config.yaml
head_dim: 64
activation: "tanh_gelu"
norm_place: "pre"
norm_eps: 1e-06
bias: "all"
init_std_up: 0.0177
warmup_steps: 212
decay_shape: "linear"
final_lr_fraction: 0.0
Each number is 50 + 12 x the weight over its row's rms, rounded and kept within 0 to 99. Layers, rows and columns count from 0. The size before them is the row's rms in percent of the matrix's.

# layer 8 MLP up, 2304x576, rms 0.0239, rows 1885-1918, columns 288-335
094:49 54 41 43 61 37 51 37 55 52 54 64 29 67 49 48 48 49 66 49 43 60 45 44 62 61 29 62 50 49 46 46 60 64 49 55 45 48 41 50 51 43 55 65 47 30 54 40
100:51 59 41 55 52 54 48 30 54 45 70 43 34 44 58 83 32 63 49 34 36 54 45 38 26 29 19 23 49 47 38 39 55 53 28 46 69 48 57 66 66 52 41 52 51 55 46 33
110:54 39 55 48 48 59 52 32 54 60 29 72 49 67 71 70 16 24 47 50 66 51 47 46 42 49 65 44 39 30 54 45 47 60 41 43 22 50 45 31 56 51 44 42 72 45 39 80
108:54 38 40 64 62 44 56 32 44 20 56 60 49 42 44 52 39 46 72 53 65 37 34 67 43 57 43 71 30 50 33 41 48 80 45 55 42 47 57 62 55 47 42 42 59 36 62 50
102:35 49 33 52 65 59 57 69 63 73 65 58 56 72 45 30 40 52 52 44 73 52 34 52 59 39 53 29 50 28 69 26 41 47 63 51 53 48 52 41 65 46 39 54 49 45 53 45
104:48 53 42 49 71 58 69 35 70 58 51 41 32 53 31 49 54 45 43 43 54 53 42 35 35 52 61 41 43 55 67 22 70 58 55 32 40 24 37 53 67 37 57 42 39 43 36 49
090:47 49 47 59 67 62 41 58 57 45 60 47 43 71 54 32 59 29 61 58 38 41 50 50 59 43 48 56 48 60 24 39 54 51 43 69 63 56 74 42 55 66 36 56 55 39 43 49
104:28 59 32 32 46 58 40 62 38 69 73 34 52 49 64 46 62 47 43 40 63 24 36 34 57 42 46 49 55 71 32 52 50 54 58 43 57 41 45 29 65 47 65 42 30 46 39 45
095:41 47 31 47 75 67 50 76 38 54 51 40 52 63 50 56 49 63 49 44 50 54 52 27 53 56 70 69 37 60 33 47 45 46 52 53 38 49 58 51 39 67 29 49 55 67 63 62
098:50 41 57 52 42 57 45 67 27 54 49 38 22 37 52 71 50 43 35 40 37 56 56 40 57 31 60 59 16 50 41 37 51 37 40 56 45 54 47 45 59 64 65 44 56 74 49 71
104:46 49 44 68 40 40 55 43 47 64 46 54 38 40 44 44 35 49 58 36 56 34 52 37 53 43 46 49 46 54 34 49 39 49 27 57 58 48 55 28 33 50 44 45 54 38 47 49
107:45 61 32 40 76 27 62 58 26 75 51 45 46 49 54 67 53 43 38 37 38 41 31 34 18 41 48 36 54 42 57 48 38 61 36 33 41 53 46 40 53 55 35 35 51 67 44 52
103:34 66 71 56 55 62 57 35 27 35 49 49 64 31 59 46 52 42 36 55 31 48 31 73 54 27 41 48 41 38 57 12 59 49 29 37 58 44 49 42 78 33 60 58 44 54 45 55
108:62 56 56 33 48 52 53 46 59 53 64 32 55 63 56 67 44 21 50 36 58 61 50 20 55 53 46 46 49 60 55 37 51 65 52 40 69 48 58 32 45 65 41 44 21 38 41 34
092:34 53 34 48 50 60 57 59 30 46 76 44 43 62 42 57 37 68 65 40 38 52 45 45 56 39 46 37 59 57 52 51 61 33 43 64 55 34 37 56 44 60 53 28 50 70 84 50
108:40 67 44 57 47 46 42 54 41 35 70 49 48 25 35 42 49 33 24 46 49 44 53 53 38 66 49 39 43 54 40 36 61 53 57 30 58 54 71 59 35 58 48 39 35 48 59 71
103:48 49 56 52 63 63 50 52 24 50 45 62 38 35 48 62 44 48 32 38 50 51 58 39 69 56 32 56 53 50 56 36 57 41 36 58 50 42 76 80 56 52 33 59 49 70 48 26
101:52 17 49 47 54 42 30 36 53 46 57 44 50 41 24 47 49 38 56 45 49 50 60 44 50 41 36 40 52 60 43 18 45 56 59 41 64 29 46 34 55 58 34 49 51 60 46 56
095:53 42 37 39 37 64 41 62 56 36 57 41 62 49 54 65 55 53 57 49 36 36 39 41 69 40 39 48 56 52 56 46 70 68 57 54 70 41 54 60 41 59 59 60 39 53 32 36
105:36 43 55 54 55 49 52 58 27 84 39 44 41 32 48 62 56 71 34 37 31 69 40 59 48 24 48 50 52 71 53 32 57 48 50 64 51 42 67 69 57 81 37 54 37 56 49 69
095:44 36 47 52 53 45 52 56 40 76 49 51 50 58 47 54 42 27 64 47 58 54 49 75 53 45 50 58 53 53 39 62 45 45 49 51 65 44 57 45 32 75 53 50 27 40 71 47
110:61 23 48 42 74 66 42 38 52 67 69 61 44 42 61 60 53 40 37 37 43 44 53 56 48 55 42 48 46 59 41 24 56 43 39 56 46 34 52 71 55 51 49 34 43 50 51 49
096:52 51 29 36 61 35 35 62 47 43 67 59 35 61 50 52 42 38 32 38 30 49 52 57 55 57 43 53 72 52 47 65 62 38 35 69 54 72 60 64 50 57 64 52 62 42 44 67
082:37 71 59 35 49 55 39 61 68 46 40 54 57 40 38 65 40 58 51 51 50 61 65 41 39 40 59 63 41 63 41 44 64 49 48 51 48 52 47 42 46 55 59 37 44 36 55 41
102:61 62 47 38 46 39 57 62 52 52 61 61 41 58 32 80 44 38 52 51 62 31 46 55 40 68 45 55 54 41 56 57 51 36 60 58 34 32 40 36 56 53 72 34 50 61 55 76
101:33 61 55 73 55 54 39 55 46 54 43 50 32 60 57 50 48 36 69 38 56 57 46 34 63 38 55 63 50 35 49 56 44 66 52 66 35 47 47 41 47 59 26 48 43 41 57 61
106:23 48 59 52 59 59 73 25 59 54 53 49 66 49 47 67 42 41 43 43 38 47 35 40 36 54 66 36 63 40 45 37 73 46 11 42 49 63 57 77 31 68 34 45 26 64 53 46
101:45 36 66 28 62 66 58 52 30 53 45 53 60 43 65 49 56 41 58 55 67 48 38 41 34 50 43 46 57 42 39 62 48 53 40 55 30 45 64 46 66 47 55 56 58 57 79 64
081:42 67 60 30 48 43 66 28 31 47 44 57 21 40 33 75 45 60 34 41 61 35 55 52 46 74 38 35 57 38 69 65 39 54 31 39 55 56 52 37 71 64 50 35 43 47 62 47
101:43 63 37 40 44 44 40 44 56 38 37 41 60 64 55 72 49 62 35 48 60 49 47 28 57 46 60 50 30 34 60 48 34 63 50 54 45 51 71 43 55 65 48 57 61 61 57 32
100:47 53 32 54 45 50 65 45 57 48 61 64 29 67 59 67 43 30 45 47 59 48 57 60 39 66 65 58 41 52 35 31 17 57 43 47 60 45 45 64 45 71 48 37 38 30 62 55
092:31 57 47 52 57 43 55 55 46 66 54 55 40 47 48 44 61 59 36 56 20 42 16 46 34 45 33 41 48 37 53 37 52 48 45 59 52 70 47 69 63 45 36 56 42 64 41 68
106:29 39 28 21 45 33 55 44 44 63 46 63 62 50 46 50 48 36 53 53 39 56 43 48 36 44 51 45 54 57 36 49 66 44 32 38 43 43 51 33 57 70 30 24 39 38 32 40
098:42 56 38 56 51 32 50 29 58 49 68 45 43 63 50 45 45 39 20 50 72 43 51 26 37 45 49 53 53 51 42 50 31 23 51 52 62 58 71 59 37 66 69 42 67 61 61 55
# layer 8 MLP down (transposed), 2304x576, rms 0.0241, rows 1885-1918, columns 288-335
091:57 52 35 36 40 64 56 65 76 77 52 57 71 64 58 56 49 45 70 52 42 45 63 43 58 35 48 40 39 33 61 44 48 70 61 52 54 67 39 59 68 52 66 26 38 57 56 41
103:56 44 58 63 52 44 61 61 39 50 48 29 45 42 63 52 41 69 72 42 47 44 59 64 45 51 46 43 52 31 46 31 33 43 65 50 38 42 55 47 41 62 70 41 45 47 56 49
105:28 42 36 63 36 41 67 40 48 42 42 41 55 33 73 59 60 55 37 63 45 53 29 64 35 43 60 61 48 26 62 45 57 65 46 48 70 41 54 76 57 48 22 61 55 54 43 35
103:40 47 49 48 33 34 82 45 78 45 25 40 36 69 42 57 46 75 26 46 49 53 61 47 55 52 64 69 56 43 20 53 48 62 52 45 62 70 48 42 65 56 52 53 44 52 39 29
102:48 31 66 52 58 32 63 50 53 38 77 36 50 75 45 49 53 53 54 75 53 72 77 69 40 57 47 49 38 60 44 49 58 62 30 37 48 43 51 48 50 34 40 51 34 33 63 53
079:48 53 48 50 61 47 32 46 68 54 54 58 44 51 53 62 97 57 36 82 48 51 58 43 51 62 24 64 70 51 42 46 62 48 52 49 55 57 48 53 60 36 53 31 52 48 42 34
097:40 67 54 53 16 45 63 48 52 38 44 28 69 40 23 48 04 49 36 40 15 60 44 58 26 42 45 38 45 53 56 60 49 59 35 35 46 52 39 70 50 47 42 55 47 48 63 32
105:64 63 45 56 40 51 64 54 45 30 49 60 37 45 41 60 33 58 48 29 36 60 54 57 55 27 61 64 22 48 48 54 59 55 55 43 42 60 54 47 56 43 29 92 56 52 64 79
099:46 26 70 53 24 22 40 36 56 54 47 50 58 52 36 50 37 50 43 53 38 55 40 57 41 28 41 54 54 51 38 61 61 65 29 53 55 54 37 58 66 31 56 54 36 50 48 38
106:41 74 37 69 64 40 47 52 47 44 53 44 44 58 50 57 35 60 42 45 55 51 47 57 42 50 82 55 42 43 43 66 42 61 45 48 64 54 46 49 47 50 57 43 35 64 29 37
103:51 52 35 51 56 49 48 49 64 32 64 55 77 75 61 57 59 51 60 51 67 48 41 54 41 49 32 34 37 53 39 51 44 75 68 50 41 47 49 45 52 39 51 57 62 56 51 33
103:75 47 52 52 50 48 57 64 34 62 42 49 68 45 49 49 35 58 51 57 50 37 46 42 45 58 47 40 57 44 32 52 51 64 61 42 49 56 47 12 32 50 71 27 45 65 60 59
101:72 65 35 59 42 37 51 54 53 56 53 48 39 56 46 40 99 50 50 66 37 39 79 51 50 42 40 62 48 50 42 51 43 46 57 38 72 51 40 48 47 53 35 47 51 44 74 43
109:44 50 28 52 29 42 46 46 55 39 44 86 49 61 64 62 58 55 19 64 41 55 65 67 57 60 62 37 21 57 42 40 35 60 40 56 68 58 36 43 61 35 53 46 73 42 51 47
088:63 51 61 50 56 60 43 57 75 55 61 36 33 50 35 28 47 56 43 60 49 60 51 50 55 68 45 73 56 36 53 37 23 38 47 49 44 38 36 66 62 38 51 55 50 53 43 28
113:32 21 49 53 48 46 61 90 50 45 34 59 43 50 48 65 75 52 57 38 49 58 45 35 66 39 54 49 53 43 28 74 61 50 42 49 55 60 61 34 25 49 46 34 46 54 59 48
105:42 40 60 28 19 44 54 54 58 49 39 47 44 52 57 66 31 51 58 31 51 60 46 60 52 41 46 60 35 34 65 46 66 47 61 31 49 66 49 51 49 52 44 48 44 57 43 36
099:31 61 44 46 28 64 58 38 58 35 51 38 47 70 44 48 79 47 60 53 49 53 44 61 40 54 45 22 54 69 62 63 62 55 30 51 64 43 70 39 37 64 65 59 67 44 56 58
098:55 28 53 74 64 53 53 37 37 50 55 38 36 54 52 46 55 41 53 72 41 55 49 55 74 40 61 60 40 58 34 38 39 59 56 22 57 57 45 45 55 46 69 48 51 42 54 64
104:27 33 52 46 49 67 73 61 63 52 72 53 66 47 38 50 46 58 48 59 50 42 48 45 49 70 35 66 38 57 55 37 57 58 47 39 49 43 43 45 37 65 66 23 61 47 06 62
091:49 33 40 55 43 38 49 50 29 51 41 39 69 31 37 43 58 51 49 51 42 24 50 51 39 68 39 57 53 58 59 41 60 52 70 59 57 68 66 36 55 44 34 60 47 61 33 52
096:40 44 59 42 63 32 54 60 68 62 57 62 49 56 43 36 35 49 47 37 43 51 58 67 50 51 73 38 61 50 62 48 60 43 54 49 66 33 57 59 77 29 47 59 43 40 49 49
099:57 52 39 57 59 57 43 31 60 46 40 50 42 68 33 46 63 39 51 55 57 64 60 55 51 66 79 39 57 58 61 12 27 49 51 55 61 00 60 43 70 61 49 57 44 36 44 33
085:56 34 63 41 35 37 52 48 49 53 50 51 26 56 47 46 47 41 54 69 29 35 47 71 53 44 65 56 26 74 46 62 28 45 73 50 48 39 30 54 27 45 50 41 48 34 40 35
106:54 34 58 50 40 68 44 56 55 60 62 48 56 32 75 34 29 47 43 25 39 59 50 38 68 41 45 42 56 19 52 57 42 56 59 56 46 55 46 64 47 37 59 58 43 49 38 25
118:40 43 40 50 37 19 58 46 29 55 54 66 67 56 31 46 68 41 56 59 41 72 46 31 32 74 62 48 60 52 19 36 43 76 45 38 43 28 38 45 49 42 81 40 33 49 51 54
099:26 60 31 55 59 61 38 36 45 51 58 40 56 55 52 52 60 48 61 50 48 53 49 44 54 57 47 45 47 46 56 33 49 58 25 47 57 64 55 62 40 51 24 34 52 89 38 34
101:31 36 74 46 74 27 56 51 61 50 47 47 36 49 45 41 41 53 39 44 48 24 70 51 44 54 53 54 46 43 49 35 68 33 59 54 51 37 50 66 53 66 48 58 42 24 13 38
080:34 48 50 45 34 56 51 57 44 37 50 47 59 57 56 56 18 62 57 47 49 53 37 60 40 42 64 63 34 53 59 38 19 67 60 58 17 32 44 54 35 53 66 42 51 34 48 52
113:57 75 38 38 35 56 35 72 58 45 40 72 60 45 66 46 45 73 62 46 39 43 31 28 36 53 60 49 44 38 48 47 65 43 63 80 72 36 68 55 63 46 46 30 38 51 53 55
103:53 60 76 34 40 35 36 65 51 64 57 57 52 68 28 56 37 47 51 41 35 48 48 53 33 53 58 44 48 62 35 50 50 58 71 62 47 54 60 44 53 26 55 52 38 52 54 45
086:52 65 54 63 59 56 49 56 55 48 51 38 40 51 49 55 68 42 59 76 67 41 57 26 37 35 52 53 49 42 45 36 34 35 52 49 46 63 45 29 45 47 47 28 54 37 39 41
101:54 43 51 42 60 82 49 48 57 43 37 65 36 50 40 63 32 49 34 48 55 46 57 51 55 38 60 50 56 53 61 69 40 53 36 50 60 63 30 53 42 58 51 54 80 51 38 28
097:36 56 73 49 36 45 58 27 63 55 49 37 55 44 56 41 55 57 54 64 60 73 62 43 57 49 46 54 34 57 23 45 28 63 59 52 38 39 50 66 58 30 44 55 27 39 59 37